{"num_hidden_layers": 8, "hidden_size": 448, "num_attention_heads": 7, "num_key_value_heads": 7, "head_dim": 64, "intermediate_size": 1216, "vocab_size": 32768, "hidden_act": "geglu", "norm": "rmsnorm", "norm_place": "pre", "norm_eps": 1e-05, "positions": "rope", "rope_theta": 10000.0, "rope_fraction": 1.0, "qk_norm": false, "attn_scale": 0.125, "bias": "none", "tie_word_embeddings": false, "parallel_block": false, "init": "orth", "init_std_qkv": 0.0154, "init_std_o": 0.0154, "init_std_up": 0.0154, "init_std_down": 0.0, "optimizer": "muon_variant", "learning_rate": 0.0106, "lr_mult_o": 2.0, "lr_head": 0.00703, "max_grad_norm": 2.0, "warmup_steps": 200, "schedule": "wsd", "decay_fraction": 0.827, "decay_shape": "pow", "final_lr_fraction": 0.0, "batch_tokens": 65536, "max_seq_len": 512, "doc_mask": true, "train_tokens": 585300000, "max_steps": 8931, "dataset": "wikipedia_en"}
Each number is 128 + 24 x the weight over its row's rms, rounded and kept within 0 to 255. Layers, rows and columns count from 0. Numbers have three digits each. The size before them is the row's rms in percent of the matrix's.

# down: layer 3 MLP down (transposed), 1216x448, rms 0.0561, rows 67-186, columns 128-159
# gate: layer 3 MLP gate, 1216x448, rms 0.0933, rows 68-187, columns 128-159
# up: layer 3 MLP up, 1216x448, rms 0.0993, rows 68-187, columns 128-159
down67 103:106136078116125064103135073100158131163138151128109097127120162138136132138129125092139163137107
gate68 094:141126130172129129092102154150144105156141115141151075120091125159113101161131188107104105140125
up68 092:111132121165120090105090117159122117086121129092125121109138107153132110174147133160113095139100
down68 097:101159129135117112103157137181142103146130155098115095158119145163158066178156136135148134138111
gate69 107:165106120076128170132169119131148131114105190129133154131118150060137105132104176114132113086175
up69 099:129111104089088147142150132161128127133142132121145092132149153075146099127129145140074132175078
down69 101:113155126122124141148108161174119131160069121154104093133112100147102090125097109134149169125077
gate70 085:143146170174100124106131124105140144137144165145158134149147119112155117166106148117088067124132
up70 087:110157129181111122117174138125140112133112117127116142139123110197165134127104131086121126144096
down70 087:114148084131123122090149137171125098140122129128136105160137129127141127138130118115148121152139
gate71 101:116143114096118088098130100188108101145097137163141095117152129131137115083176114130147112112098
up71 106:111107113108136157152144128121074108145135152136140156111067091144123094118111132138139133122108
down71 102:124155129119146095155152130073167149060113139108154122166145141129111142114161118147141144149138
gate72 101:148131151108154135103128109145132157111153143162105140122096063114157174122139122171144137154079
up72 099:114125118096125107173126152166139150130142133150097116121123161128135132168121153160135102174118
down72 100:156161133151136107179112133152171146139133124124144152125137170135122131121147123166095093118130
gate73 103:126084110098123140135089146129118110118087099143140117085140083122096138102130130148118139121127
up73 103:136111119176140112123131080164129174181150165148133151152112122159098080159140133141131133130113
down73 104:150154132151120102127132142085073116118116136129136112112151114112225157165138147121094144094141
gate74 104:100175133122103159146062106126160152082193140155115104130088141155145131114151133120159109153159
up74 107:116064165158135122129118168118108089118108163127139133130129113221154134112088123129159104153135
down74 108:092185131146145122124146136168158131143129150097142132137106152142101097106125142192114172172142
gate75 107:142160176088161144130092154130160126095077128095103091161140148171125148116156107090172110140107
up75 106:119124123153096097155109129146065147160146143137092145107110116073136126088107167108075130118105
down75 108:057138165127143143119107119095095133117108118172116134096140114159084095102137113144143145108141
gate76 102:166056122119144105110135103177157142082115145130148109104109123132111108109108076152161144135106
up76 102:174104139136156097100108114133121162152130102150144125121110150161120145130093083109122111124082
down76 103:121105066111133120117170153151134106149127105144141110139063072180140156127089159139162131093154
gate77 095:132159108128089149099156160115118103133114145109133107099125136142178134151094096128112174138115
up77 105:104130159102135178131140110137158128109117120181111184116144119190146065113114102169151144112102
down77 099:109141132092109145152104131119148158121153138197110103126128104152141121102161166170127123093119
gate78 099:117138121112119149141147143157116121122122157135132138129077173085149102125110102093142104096141
up78 103:102114177127096166139138129114161115125114126120140175139138136133139125141125158131132110114091
down78 100:111128160149140161157102101199106124147104111134128094083126098171162112173081128096122137102113
gate79 100:089131112136104092143131132157111160110121145118125126143131104114120128166127119126095152144127
up79 102:130130139144128131155072126140125140146134132120142100104157118098108088160169134126130135164126
down79 105:153148120178129117103106174135136151088142132105116119112137154096151117132122100154155149117133
gate80 082:117117100095154166159124094148132171186119095109173127117153125154116124119121145140106135143143
up80 085:140093129126131153113104129140112074100109126101153133121109154129125128181092114120097109136161
down80 079:116167136143109113108104121149135074116144118162088124105108121169137107119161126108154131114132
gate81 111:120117140177178111140163114126139121124132093104117105106128079145142141130121116100118088119114
up81 115:127140127119092143131121133158122139175079176155084137128102143122124092101135131160079104128166
down81 104:128127117133129174117119134120106142096103129092139147132165139114139187147123133143126189115195
gate82 100:121104103075166104130126112129176126151128150124133115135083162109186086103114139103140132126134
up82 097:098117122107134116125147087139132163108086128133147094110115179155107114167148133149146148154132
down82 099:133096113147128126133125174132158118148137170123142138144097153163115139141142102102122141093112
gate83 103:117069111156093153066082161116125140171161152126139133182128137100129171100128107105135134100147
up83 107:175136128089125140120150118135136147137147091106154080131125144131111162099114109132106183104103
down83 105:133133140118173109140143141127131131104135168172078077133148119115108127131118109157115150157106
gate84 067:156138126157126090144120126165132134128128117153152128158108079124109115107098133154157127110129
up84 072:120188129114173139116165117138196103141161122100113116104110117124105136161111145114122109122145
down84 064:103091112125112149094109121090087125127122139142162142123153158151175104144112115118096162150108
gate85 103:119134132160108152135142154106109117150109131131167062129089105124165153134065119112088136135104
up85 102:138133127126129180162145118125151146124141160125119082093150119121137132108117157137119132112167
down85 103:158099136120127155148145145113124161093093129120190120143127126090132097123143078122122133154122
gate86 105:146093151159105103132161127143111143139108108153155105109100136084114096180108112113127127138133
up86 105:109112125097121131147067127124138135123112119145083154138130162126112173136136210121143109127134
down86 101:152115146098131088129135156182108116110092107121116148145129122115162095117130139097112115147108
gate87 104:123103116152210150094124092161127101111073148113178129142139145105148136134129115143115132119134
up87 105:141178100129106113141154119124111123108128120140101136112132138094106158133099179146119153124157
down87 107:109109118151159107179154092083148147194162096110142178111085139085096124125117124123106152147127
gate88 115:128112129158153139129149121144136182114142098095089161093193150124131122100118097163109156164163
up88 111:140155186184158164144150090107105150142125131107099104108120129121116137088096089127109091105146
down88 109:143095156103104138127140145170129094140165132149160115141111128108125109109139162171169110126092
gate89 105:130123108110121142160115143150141166063118118138179134133148142145131117119095147144184148084144
up89 106:153116146123123139143128140142112119161129173137101109092144141142106106124108101169112109106110
down89 106:145142119118119105142100113114086163136105137115166173175131144126150107094146126178089093156179
gate90 106:136105137101148130142112129088146161090140162130134156100121121118139156137161122125127121110104
up90 099:135090106126120137103138119150097162086138114129128152084126096123134110165130134111161163097139
down90 095:081150086076103133123136103255151137149126146136104127142129106146131173098106138133069159114143
gate91 106:141135143147122148119142107117144156133159109167102122115155134147174113166138139146142164168119
up91 103:119174123124143082157150162105123136081120146081172114143120172137116160078136102132129117133109
down91 092:154118113104093139156102122181098064171106088118148124135099097133136115081121125118125143102146
gate92 099:113129124158093092118134154132103083149103100093136131119132118126160136151118119129150124134124
up92 097:151153132122165101131135088110135095101148138100124096112107108129106122160151161109103137156130
down92 098:154154124126169164133131128161138153118121142088134139142084142095077058106152142155121125136136
gate93 102:104165113148142130147132072126104112110121143113120160134168131164154148125162120106073103175096
up93 095:120088129135121145132138127147132150137131164102117093128138124121128097087131110143159133161118
down93 105:089113114125128117127109132119122132128133163073153137123140133102157159143148172118145129162106
gate94 107:130107102123152091126086151141140110099073154135173171134176166136120113141125142153089113125080
up94 108:108152132081112100087133119102116114125100096117133139145196149124114100149141162169125087146147
down94 106:075107109106142133178123120224127110106142125138139128101111153124126173086134151125113117157083
gate95 117:146119145154162158136141123179091139135113106135120104093122115152140137168086114158116098147076
up95 121:163102139146135113147081158152122142132169107144122106111098139148122138114141153126113135134111
down95 112:165046131103152141150118081116178146127177118126112150129078128142110148145135106107103094149115
gate96 105:093138176155114099141157169143094111137101114151165108204120141112119128089119129156152100160113
up96 106:126159124129157106135149110112130145106162113123104126113142135083140118138137149104128097110120
down96 106:111113137121140146130093134125152136150123141121124126120116160126135137105121114142109114143080
gate97 101:145175154102133077113104118121127107123140134109133135131118146144079132137143087179102133128107
up97 094:143145129107118074129096139174112101122116135135112122127142109148084105123133136135109106105126
down97 102:132108123119107082122141146090108098131140130134163144154083145152120127163188104133139137154134
gate98 102:123164131111118145128136129130130109143154112126101140108110148156204150097142124095121128128117
up98 104:153152141138126109120152186104165108068120105129162079142134144107115114113129096144124152117098
down98 106:140102152119110118119120083193137124141111139108139145127103136116102123154129133141160124140144
gate99 099:129107121114162138103087107106141110124132134134198161130132118098187149118156122145103155146108
up99 106:109136135149132091096094104132172106123135131174131134106122094125170111166144161139144105110137
down99 105:170156097162174132127165128095142125137137148135139122100123134132162094154145087147128214134127
gate100 095:094114112131102108115146138150179102111126158143121111109158129113107113143125126086090113132117
up100 099:104124106130113137131119136081114144161063133119130168107134132120145097162085167104123101129142
down100 100:155173126130143103158129108138142074123124117123141114162136111146072156100122117155161098119122
gate101 106:128169094147108108134112166130130137163128106104118125149097119109154125120160140149120140088150
up101 110:117156091135143111170141151160133142145097156138139134153094121141099099123184105142137126082155
down101 105:122127134105132152130110141174129085179136169124100084141179142133151118139114126163090131164130
gate102 091:135146095095101106156122144165078102106070155128126131119154130122174108106080157103152060092152
up102 100:159163119171118172118160090096133175097118143107119131152146134163116128103128107142095146170147
down102 102:160086149119168119119128121168172155139107098103148186148140122154088113103138111157129135102105
gate103 097:065113117136101080119115098184129127090156162095148114157071128132121130165129121143132128111131
up103 104:110121131137131083076092135191135098107140103109110156169112118154146083170123129141145107118181
down103 101:135160159111105115111181122161158126143126143113099096094163121110113141137105134140159080092140
gate104 099:156180115118103094106110126069099108151122145087105133113125194130166114113159150132124107118146
up104 095:147143166132104156118132119139140092103125092128132124121129106129130126110109139123101109100124
down104 098:115144157126124149126140112100105144126092109177172133119122088130152118140138072104117104157152
gate105 099:100141088136154125154112134150131112090120110151124140162158143118162152105142148156149090110084
up105 095:154151135086158124138133139134145098153094086119139136108135139115120124147165144105138101137176
down105 099:183123123093150137118130136139097163152144148134169120136100113095128138129135117156130121160111
gate106 096:089134114102144114104150104168159141138150124093131102141173108149118153165107118167114138130120
up106 096:119137091118113114167122133107182126120151126145106109130131078113117128142153102119147145134152
down106 098:127090144174103086114101129147103103158133137125182119192136147107120155158141090102133037162099
gate107 099:093124151169147117105140115158119109067123096117127115119118096101127104130130108114109121136108
up107 103:153140151118142144161101121117120139149124136153153150100112133135124143135084111136131130120091
down107 098:133099127140119150135132148184140123156110103130093151102107138158106125103110134133138153085128
gate108 108:155081138135125111180146098121075103122148094080136124106113154155109121085148168131112154090123
up108 105:087138124129144125086166127101098130112142169177104137156094059093098133100097078139141118126144
down108 103:162106131109116106119111074165125118130102105128118132149133148126118138102109083156137102133125
gate109 110:181154148133079140137129125093139116107123113117100138128146161155114133101143097095133121122133
up109 111:132138153169116144159138100149120126116125131118136184140145155114130090132110107111120119128179
down109 110:115120089096145173141076116147155122144136117140114171133141095095167156136107145096118134132141
gate110 099:147112096118093131131092121143091177129159087139115123152148085110150116147118098125128126112114
up110 099:116126069141098168107108093085149125096144126113143115097131108169127111141090097124113108125116
down110 102:186090108113103130148096107141134136119119122136185087149122140159111106128137134136178162132110
gate111 102:130136136165116124131108153105167116076148101095111124122109172132088134140143148142108123139155
up111 103:150147145135151141162110134098135114154140147105105116132124139119133169150082153106164157131137
down111 106:155179158104106188144143141165131097116161125129161149154096131089097125138126130111111144199140
gate112 084:125136132128082140137117142100132112133100164151180152147144111145078120147157130102133124143119
up112 082:178153107137129132126165124116115144102128135141087107106169108077130143105108145107142145118118
down112 087:168169140141154107093189107147148132153129085106121166120137137102129132089130121113150109115157
gate113 104:134171125097162153135165113108143124130110105144077152084137139128132141136088127126146158147139
up113 103:149165136095106149142159172097132129162095110147133124104098102139157125136152064094212159120161
down113 108:128133130155097137119149105135136138094102159116118147159140138103142150160091126133122145106181
gate114 091:127135169123127143159112093075148101136117137120135111134096080119090095127165110102148118130135
up114 093:120128114148111159117120159116117136182112133133131143128136168126133123137128138165124133142142
down114 091:135146134139173106106143083134072143112093085151184139122152106157143129165142114107136134119091
gate115 106:145118125093129139111158140117127123133122129132141086135136144138121139106114113167103120134116
up115 101:108151119135100137107108086127113111135146151138120134108163098146125132134142127105149161113118
down115 104:133153090111109149137109139136153132089135158156088139139148112070149159109119133139155160177177
gate116 103:148181141193167136143127185151119116102111115069107134138103105112146139184180159153121104122133
up116 102:145164116164144113158110135149119110129106105141100119135068130157104122151161136150171090154165
down116 099:143131132152116135126158145152106133095128148139147135094068123161094157182195135145114131165136
gate117 116:181121118122102140150134136154104135117148146129102083145129125100146117124133137123112125143100
up117 119:162105119077168134114157136157089167140165124122099156075118145116145095118106118117161155127131
down117 107:129138142117083147155124134183144148103107156130103110129111112164142141141094143110081153112117
gate118 101:133142129169135154102127114131161153149119151134164140117168147151125116107106123149139085171111
up118 105:154101118070093177141210131123137115165113122119094164135107121134115142139146155117114131140112
down118 105:143149120135106141106158148061118117092151105091080129146129122140119102122144144134074127117170
gate119 093:145128113092137064136159111150119115162101168119122131133139183125145145086070107100122081140108
up119 091:123112132128125103142143124111138113118132095136150117106138123103160121160128112066098110130154
down119 094:135147152105094125130152152201119141112098169096109092114124144128106107117104138184180118168082
gate120 096:114105100154142080149154149139119107126119142129163091171121144132133140093153104128107114114125
up120 100:103143110107103143161171157109138179188137111166119138136099139128122137113111143138170141141129
down120 100:169147106154090149121100103189110111134140140143149111125183125124103159127141122115096119125103
gate121 100:153139150120134157117153154159158110142145144106150167151127152146106110144139146129109127098053
up121 094:126175156205143139161102092124155123112113117153134141155113079121114113076108147099121064144124
down121 099:112159106116129139142144149160143118092105127122119124100116119151077100103122152108090124119139
gate122 107:110141124099150137115137132121106110126101106139117103143138107095144115128104091156129099125164
up122 095:130103113147121115112137137120134110162132110126168166136164109110091111122110122163116171113142
down122 102:140113134148153108111153165094123152098107165128125140132111147136123122154118146128134083139112
gate123 098:123111147119115097102116158099137118162107149133127106115147158173143105119156159167099135134123
up123 103:117145142146169104142141108134161154127120158123102115094066094083124131129119136091132144094111
down123 101:105134123150160138155104155100129130114124102096155094149089127125076119117126116138154151103111
gate124 105:114134118127092147147117114105133129138109116129123153115138132092087066105106128156081089121122
up124 105:088090096092140110153130142101138123149111129141133144117072134179129118117117160077071143112153
down124 106:123147133196125141153132131226152151155150124132105161113125160150106126150145118161129147116123
gate125 104:148114141082166126124148132125107124104194157157125115140143150136154111094098160152141142112109
up125 108:174127178118130098121143118147124137139113170143137127132111123154160114148134139133139145112120
down125 106:132127118146136095137113095132098154146144141124147105157135132137160121139112145140132176111152
gate126 114:140121143134119149125116115103187117103100153125110062190108129095111138143107112126093114071135
up126 108:129139142157176137103127140073110123145095114069136100136136117133121110167125165165114094149101
down126 105:140165082120111083139120102170137102108170149121109127101145136144100122108108136091065171101183
gate127 101:148110126093105157089073146086109121143073137095150138127158110117094146116116157129113131092147
up127 096:130107141143103077149126111133135120160142103127083175152144115118110102108103142130143118143166
down127 097:145134085127140104145099147065138162101120107108111124125150121095113146172115085117145170108091
gate128 097:154132144115103118108101131158117145125146176129106105120105132123146105090121111145148118115119
up128 094:164172117112148095122129128126087122114089150105101104139125108159102127126172140133118104132144
down128 099:101125114138094108138133158148101143144165123148147144136146112108115141124091099141118097118117
gate129 107:159119159152098169143142108115131108103125155131077123135155162149147123122153108103106122119123
up129 101:157175131175125142144143108146120074136138182174116149132138085140135126137156127096114110112160
down129 104:075158131170109171101111136133155086120113102129119134140158115145152137117158145107095069107100
gate130 101:140155123127109129078125130174144131135088092133109122107116064155122092129098113158126087107105
up130 106:124145107170144098140136154176061133130171136105091127125129132080125128149132140106105073117115
down130 108:125135142091115144142175131073130097120100109117164111143104140128123147141190151145115022130135
gate131 103:124193129104109107157090168109142101109142153133148133112150129152141146097128142151128128155154
up131 095:176147140096148106132135082114153103142130124132123139117144105089116117135162143068109126145143
down131 101:092121139149122133127149098137104161147102145120126176142145125086140142134121150129106137139129
gate132 101:104150108128148079147093158127141114124100111154119122136159111145131175090145132116137121127159
up132 097:171115146082140164112116161115149150106134137142132161120185148100117095145127160128147134086092
down132 100:161135149136135107125148099153156149140142131136145115120081113145152093152090131091114124137158
gate133 106:126048120118104153131168147142134102129118141151132163129161131165140098097120121173131132153093
up133 098:114126134124116075097117136143151102152117128166122150108129121167131088121085135124167122116139
down133 107:135121135124148111068133101078088116132159103153127127132156115147152114126093086131125120133102
gate134 095:147122103109123108143151118126148122106155127137111122119121144142101119129173121173125107082128
up134 107:100113109068122166126093140162139103112175130077150172132144156121103159119117133141110117131094
down134 106:109110164083161102114128145098123157102104161162146134104145139142134118133131143080167142138133
gate135 102:128118148153117113119171104151120079118140093145118186149129139123110104135158135074104108152122
up135 097:137160052040114151142126098142125128099100103107148093095110128165159134134163138164100111163104
down135 097:110118121164160102150143116075158115124151151141168131137119146105141151173128155153154158107119
gate136 105:132143131127115133146110148116133119160130114161133086148104101114123109060158156106119154130118
up136 105:151158148122156076119124114136106089128111133146117138100103162129132124104092084092124114136133
down136 104:148130125125114102150131123146150096148132105167121142086108124178119134113157120133133128135156
gate137 102:157162120128137177158151111138093159175095113110122145107144130088153156126091159125136172107083
up137 100:083132139151133118156113191103125141111111106111126128140114099146124108143110105160126108114149
down137 103:115128138095110176137144141214111116143135106135182126069109143152116131132128132096099131116115
gate138 105:120131096122144137127116133156147147142140165076101158127113128139143124129132094129121151069108
up138 104:120148117097114115084103139159091162096136117117161100147147109159116098117163115165132118187116
down138 104:151143102098116096110134131193142111120123089113143123151080127143138118132111142127135159125153
gate139 098:103127174126124108164147156144143138159129122162089121099107140107127117103137158128133125154131
up139 098:150101122114150109089142162129122129116136129100114134108147169124095097151111154154128127109166
down139 097:110129087127122120098164137096124153122148113120147108147129107104092104087115164133166121143113
gate140 100:103150096148095136119090110095165141145108076081161096146124150110162151124108109142086179161095
up140 105:158129116175152081144178136153124150132097155147137127129080108138138175109150133103120166151141
down140 105:128096131145083120127138163041138150108137182144103189128164116129154162137146115104160102090091
gate141 098:111136149096119140095167137123114113126113121112148124119111106131137138137140137146113102114089
up141 096:105111128147091085157138119126152126106166142106080161140134088135146150138139138100090143122111
down141 102:108137149126137106150115101154121156110172109161113147151101148163096104081147090135120172111134
gate142 100:131171143125129179086121129133143113104131159108148146112129124150146118115120153134123138116083
up142 094:117135136138117151108116137157163130107118130147108145124142115112149149141078133153121167137139
down142 097:117154106121145101087174096146149159116133165138136148089155094133185084129103094139124120131096
gate143 109:109111079131135112176134113111135100107132156127142129152128119163135147092151140101115157140125
up143 104:118081106110139130140133108130128073124150134152124110133121126133120147090134114134136087127105
down143 103:129144123147146147161144101158178120074178155135098119181111167076092109113141121169147128134169
gate144 105:096138115172064140079132107163143148125111077159127138110104136119113156171119129135134124120108
up144 099:144159130128138129147140138126060117107118190128136095127140122101131076107163128161165090140121
down144 104:199115144090179135102103132162085129145155120183145149112147141134121098148140142173129145155102
gate145 099:105134129121112094143155114127071143135079117138144146181106111088111133138142139152104120153107
up145 096:112154123155116149106138151094133121135127112163113144124143154169135160100133144105133155127088
down145 100:206147130152109100116107143134128093169083151140082124120121151121137116122152130125147117158108
gate146 107:143113122139128135117144119138146113107129083089131110110114139109129102179081156128157123099106
up146 108:146157147074156134099101139153095124120089148153149154113113103097121164127162093113163197152129
down146 109:164094145107130108156123119138171166146134121097096172130144118154132116127103152096136094134139
gate147 101:138162113131114139151121127109150148093177061118123132085091131168096183119147140151156132162134
up147 100:109132117130135160110131133075164156100147109129114095106096160093133103140111121139097132165159
down147 106:092113083129135139139103081057132111092127104150150138127180109120147112170133141150090101128165
gate148 100:140130120125133101104119123089127150168119113113141127088148150107148135097120157104195123160145
up148 100:112102145126104131118119130174129138147109159116098103125056124138092139172163095118113107130138
down148 101:149133136109130101113125135071113105105115157101121123104123135153129115118149059083139107147114
gate149 100:151120143141135133099171148161143138164134153140140187116124129124160096146135187161122121097112
up149 096:147111153112112120128158115165139104155085118159138134118120105129170134125090142128128083128169
down149 099:121157124084151141163114160190122154115129116106147150140095093135106132116113134097137121141150
gate150 101:092161128099161108147131131136136131107144150146117190115143130055163117117152092092101148135114
up150 105:127122143120128119110132134127175079121127121150088099169097059101157154118144159137126140121105
down150 105:121080123156158105146076125142108126138163151108162173080099145119142126108179115157142176147135
gate151 125:142142136151136135138123125064120145091104098084147102096185114121161112125127144132109119145151
up151 124:119120157140115135105128106095083128139097093098103117096141134090141075125172144130147132114130
down151 120:111136099109167112118130135134095138131135163103131143106164125129172115100109128104153110116128
gate152 101:137077096142097140120133146166153130148147120134114140085113182122178152116129156127138164165097
up152 102:115146140195128143095119129131139170128098122122117168133076143116141117156097144102136139102107
down152 106:127165126125149150089160070130150119136131137115172154126155148110073117145143150124092127112168
gate153 092:133120127094121131151142162126132169132109147124111110167107098102185103135110140129144123157102
up153 086:137145140134124084168116167105116137115184134122154127129095119133169066097098148147124130120169
down153 094:126122155158101113107126113147148091154126084144150125112113161142092095139119129100116148077147
gate154 096:118137154151134102152167085140195135135089137085138101122145096141144159106153145107132109134119
up154 098:152119138109134125130122113104126123104117097095120136132109151110129132134125146139127113150133
down154 102:135127135119112134170082171134146165123119111142079152146162126132089132094106128123128193129130
gate155 098:127109150120114131164111122139173167105134134121136097126085146117121153159106133120073160134133
up155 099:144166099123155067176159122169093145153118107148125125127123109115113125134112124111160112077137
down155 098:137100159139142114146126132090117106167089101155119167142153136091141109162118134131144136135129
gate156 094:152139090090143139128107154158076144115157088140164152107127133127173138126123100180117147128106
up156 097:085163125126148107146120104126130133164150109147105111109115133139135143115135114106092132132101
down156 102:145168113121114143115134109117105168105150116142140140103098099106133128115101109140108160132167
gate157 100:130111088113144094154150175130144139150117112141097136174098157121130129159135131124158147139186
up157 100:126177157153152116109123135141129123141122127132105187101145115128128158105143140155112127173111
down157 103:148098134110154149112127063114122148106101093130117140108126131141121151111133122091117159166119
gate158 105:131173101138132104133092158137141119130122143125148064110094157130140119136111117105117123154099
up158 110:111122132079147120137140161133085120112141170117130136087137155136130121158116107117115107109109
down158 108:127153144093139140138156148141122145136151151077143150158138130140124136168123156169132135098108
gate159 102:110161114129136139080142089147107143080131105122164158148146049128108133133145101127133152130114
up159 107:116115135126142103122148140137121117125107127124122103156141125136157136124076078092134130073125
down159 098:160120137122131170081146143216167105123140146114116092134134146110124103119189129140154087120155
gate160 096:143096121180151137115122146116161133156110137085109144095118139152129130131182119131168110104141
up160 094:154087112068139127113133172130093157113062137093178092140073143124092128100144124139122114106106
down160 098:134116090132150163147174165074098136134116144173109142127154096150154146142152126081144161145137
gate161 099:138133130112124126112134053151121105129113099137098149151134154111131102127162118122126118140143
up161 101:110114123136138102145111119147063095141178093139121139147098137169115091151077074091106128141122
down161 102:101136067133085127133150104154153151102137108119127116107136130075066137136155117125113126140150
gate162 110:115144104091126127083148156112150109138109097107127111115132098101134105140122089141114085127116
up162 109:175145147165125136127105116123153117142146089139092110147144146165111107118152104132149124078127
down162 113:174143095119121112120123110187146124133147124115107115189161104146165109145160125111101186102126
gate163 103:103107136113113126149100108140155085163130171150134090123115169137108187084128101112084126145153
up163 097:117105113173153091129165183125079138111121132109105138145096142113158109101097132093135165135128
down163 100:149122143126148097121107203047135145111165162088174145113128173115153088108141126140070143108134
gate164 104:155100103117073105141112166134126096120133146087106127134157134119094125112131124119135143133102
up164 107:161185140154148130133090115160116151169102090136156110092105149153115154120127107107190132124122
down164 099:120083139149148124144126134079111167135149126080130134119172123155136125129122120137085092130161
gate165 096:145144092142129120155175125142098117121146120116093139100120140117148146151092111136191124092104
up165 100:149145122136165146157147097153117132123125134148124133103144152099139175159106093123182130111127
down165 103:066131130150143167188132171137105157184167120076146101095107138157099136147126104118140118140158
gate166 095:126141162103159140107132116133122146144100120124182098080113139116158148135146113128077097132101
up166 098:142140112138103129101146148072153127107155132107154159154136136123074101128106163152145120171134
down166 098:145149177136128128139108101106100113107101109144116144160120146123165137181161104108172079151139
gate167 105:104141117126111155079148146080116167130103134120154112145091132123140107151099153121114124135128
up167 103:109118147182155118140162100139159142151144132128084093111161096122113107117138089141177103174171
down167 104:152082113165127101112142127121147123180136125185125146165125147105129117126144097124151098166152
gate168 102:139160136110119169138151151146151112121156107088096142152115073147148116131156143105129131154146
up168 094:115087153098133116129089150152160155145140150156132153109138160136095145126133128123128100159131
down168 100:125165124164111108128156121154185118137175109147157138102154109087130107124130111156153095139137
gate169 100:137152096047120093106169074140122141157136143121129144106155114148139134101176119166116118138093
up169 097:093132136153102134186172157141159125133124118127183138144129111162115128096164133119103125135143
down169 101:146118136101109159111145112144124122130125072099147140103160114139112112081088150125119187131137
gate170 108:139159089144153109105152125168084124191120130127170110116116162126129141167179149162098115134129
up170 102:126111054114154134121169107132116119171130124125139123133127105107136137127123136092129125112082
down170 104:089104097113155124126138146101145149109130111137161159113115122133120130144144133136126162133118
gate171 113:151097127151105112099172113110161125101141131185154118114124088135130119126134134122149167132113
up171 105:149109117141111121101131160137175121113122129159100118170121094141132114126156116138137095063136
down171 104:121147147075052123152105116180173146147127127148113135134125158115101134134169091125156173119118
gate172 105:157143146138144146108129088141151156134129093089133094092123108142096112115135138158136122164134
up172 103:116122169056100128139094154115114159110133142125123122102131125060144114144147124122149131128150
down172 099:079147089102167160133162162190142097130110096121139112115147081154092093135112132122105141094090
gate173 091:093142131115123167146116166131124125129122097125108109146167107153149119162165145093097142098104
up173 094:146107078139157118127083119138112119143147125134090129148116084170137173132140107140084164100115
down173 095:162133163138109126125121142158162140144111143133093106136157149107138113097130122167127157124151
gate174 095:088124180148118135111125101138093154137108114156129104140173129159171111120134122123112117142127
up174 099:057120101131156115093138119154128116154155110121125104078127096139125099141108136147121105133124
down174 096:161092173092089155124115124085109086138111081157128112106157109134130153137188131143128183118080
gate175 095:106101163128131140132115143111111095112141146115136146173131133130125121125110149115110182133171
up175 096:143189130155084111106147140152091103112132123116070155123177085120125128116159110083137109133117
down175 098:205109131123138120160140103137148093122133152148155144113135181135124112160120144190129112125117
gate176 102:088171128110104100104106097095096103139113104111139116119097157126163161111121132144094112107124
up176 097:122115110142135086175129114096138103136096126137147131144095106117128139121146137118103147146128
down176 099:115138095093115145122177103116145107123141103154141148103145129118117112091106094150148149140104
gate177 098:122168106156109108116100121082137099093152141094117158128156140129089131119104154127148130151129
up177 101:135148103128184149115121120121133126120123074124085161149139147107119079111152098138132146059117
down177 105:161148159149119142126122132127136112117133106139144128122144138129135111114098122159146119125107
gate178 105:096071162098136136168139155119156171082097125123160098119153089122130134131112055087144107144146
up178 102:107128140122134124125141097131154131151191090124105137124144106144116134137130106165111115123097
down178 100:099137102114144144102131118047074104145124108134111156128139162078150117127125121129124099129139
gate179 093:110084127089178103113127133164148139118127115110112118118108099094104106135143133145125115169129
up179 096:137149107082138159133134154098123130107144136104096131132148112116158103141149136115127171137159
down179 095:135103105093130133122120083134125117190117144118118100165111122196116093094138132160149129127105
gate180 100:093116106064093131144096110148152085073131173142140144157117127095140164101123137128113091146129
up180 096:146084136081105089136102169128090090093123135088105108111145137129171151124085184102128156176134
down180 101:168137117107130168054142109121130101109160164135130116058142170118147134125122126128148160148120
gate181 095:150095129130165105115115113085135114109108114102127132081117111138102143138127174088085087144105
up181 094:131156106099129116118083078115129133157147139152122121111135141196130123126157135125125096171108
down181 100:155138152133145149121178135122157135118162100108154132097133142146173136118186097117135127134105
gate182 092:147104168109156110105153153159100139116082142134148102102116164116147125088091113165122125123087
up182 094:153130127170151130114155163173104128138126117177139147099120113078151108098129128161120123148089
down182 099:145132134149127138118145121158129166124106156150153145097084150106110157121155123176148094164131
gate183 105:096085111129102089109141099128110141136122099144143088141105119116126070099116144136132124106088
up183 107:117143094134126132114131143114124102118103116083106101112127122184108105131174113140130097123105
down183 104:120117146131109120147133119122158131145098115070098132123122135140125161139140132136168143123117
gate184 097:133129144107113174108122115128153104169143091122149189130062103076083122155121124152093136116110
up184 096:142163158136103107111147146105183142125119138116157056118157121122113149136169150129143135132096
down184 094:115151114134140120111099160094133139155136158143100117121145143086115137156177130148149118153160
gate185 096:177189108160152137115164115110134110145170130098106131105153150171084127077104087145127093121152
up185 094:117126156107116135156121082147129130188142152126123135129127157128117130120157139105106135116132
down185 097:124105116134132163087127120135124113080132136092118167115169139103104116128092153143188132115146
gate186 096:118116153131150132144108153142139122087145124134189122123140084181136098121138130091135096106151
up186 087:106092082149089147087100139148122113147097170121080171134082128136159138148145146128169142138107
down186 092:153126123120176124118120111165131116099122106115128148138133147135152119138082138121123124172139
gate187 103:064102131112147130110119153167147149171140115135110143142101120162128125137128115113104128163116
up187 096:120128124101114105164122173091162118131161133147172131135143112145110115137121062133108119105119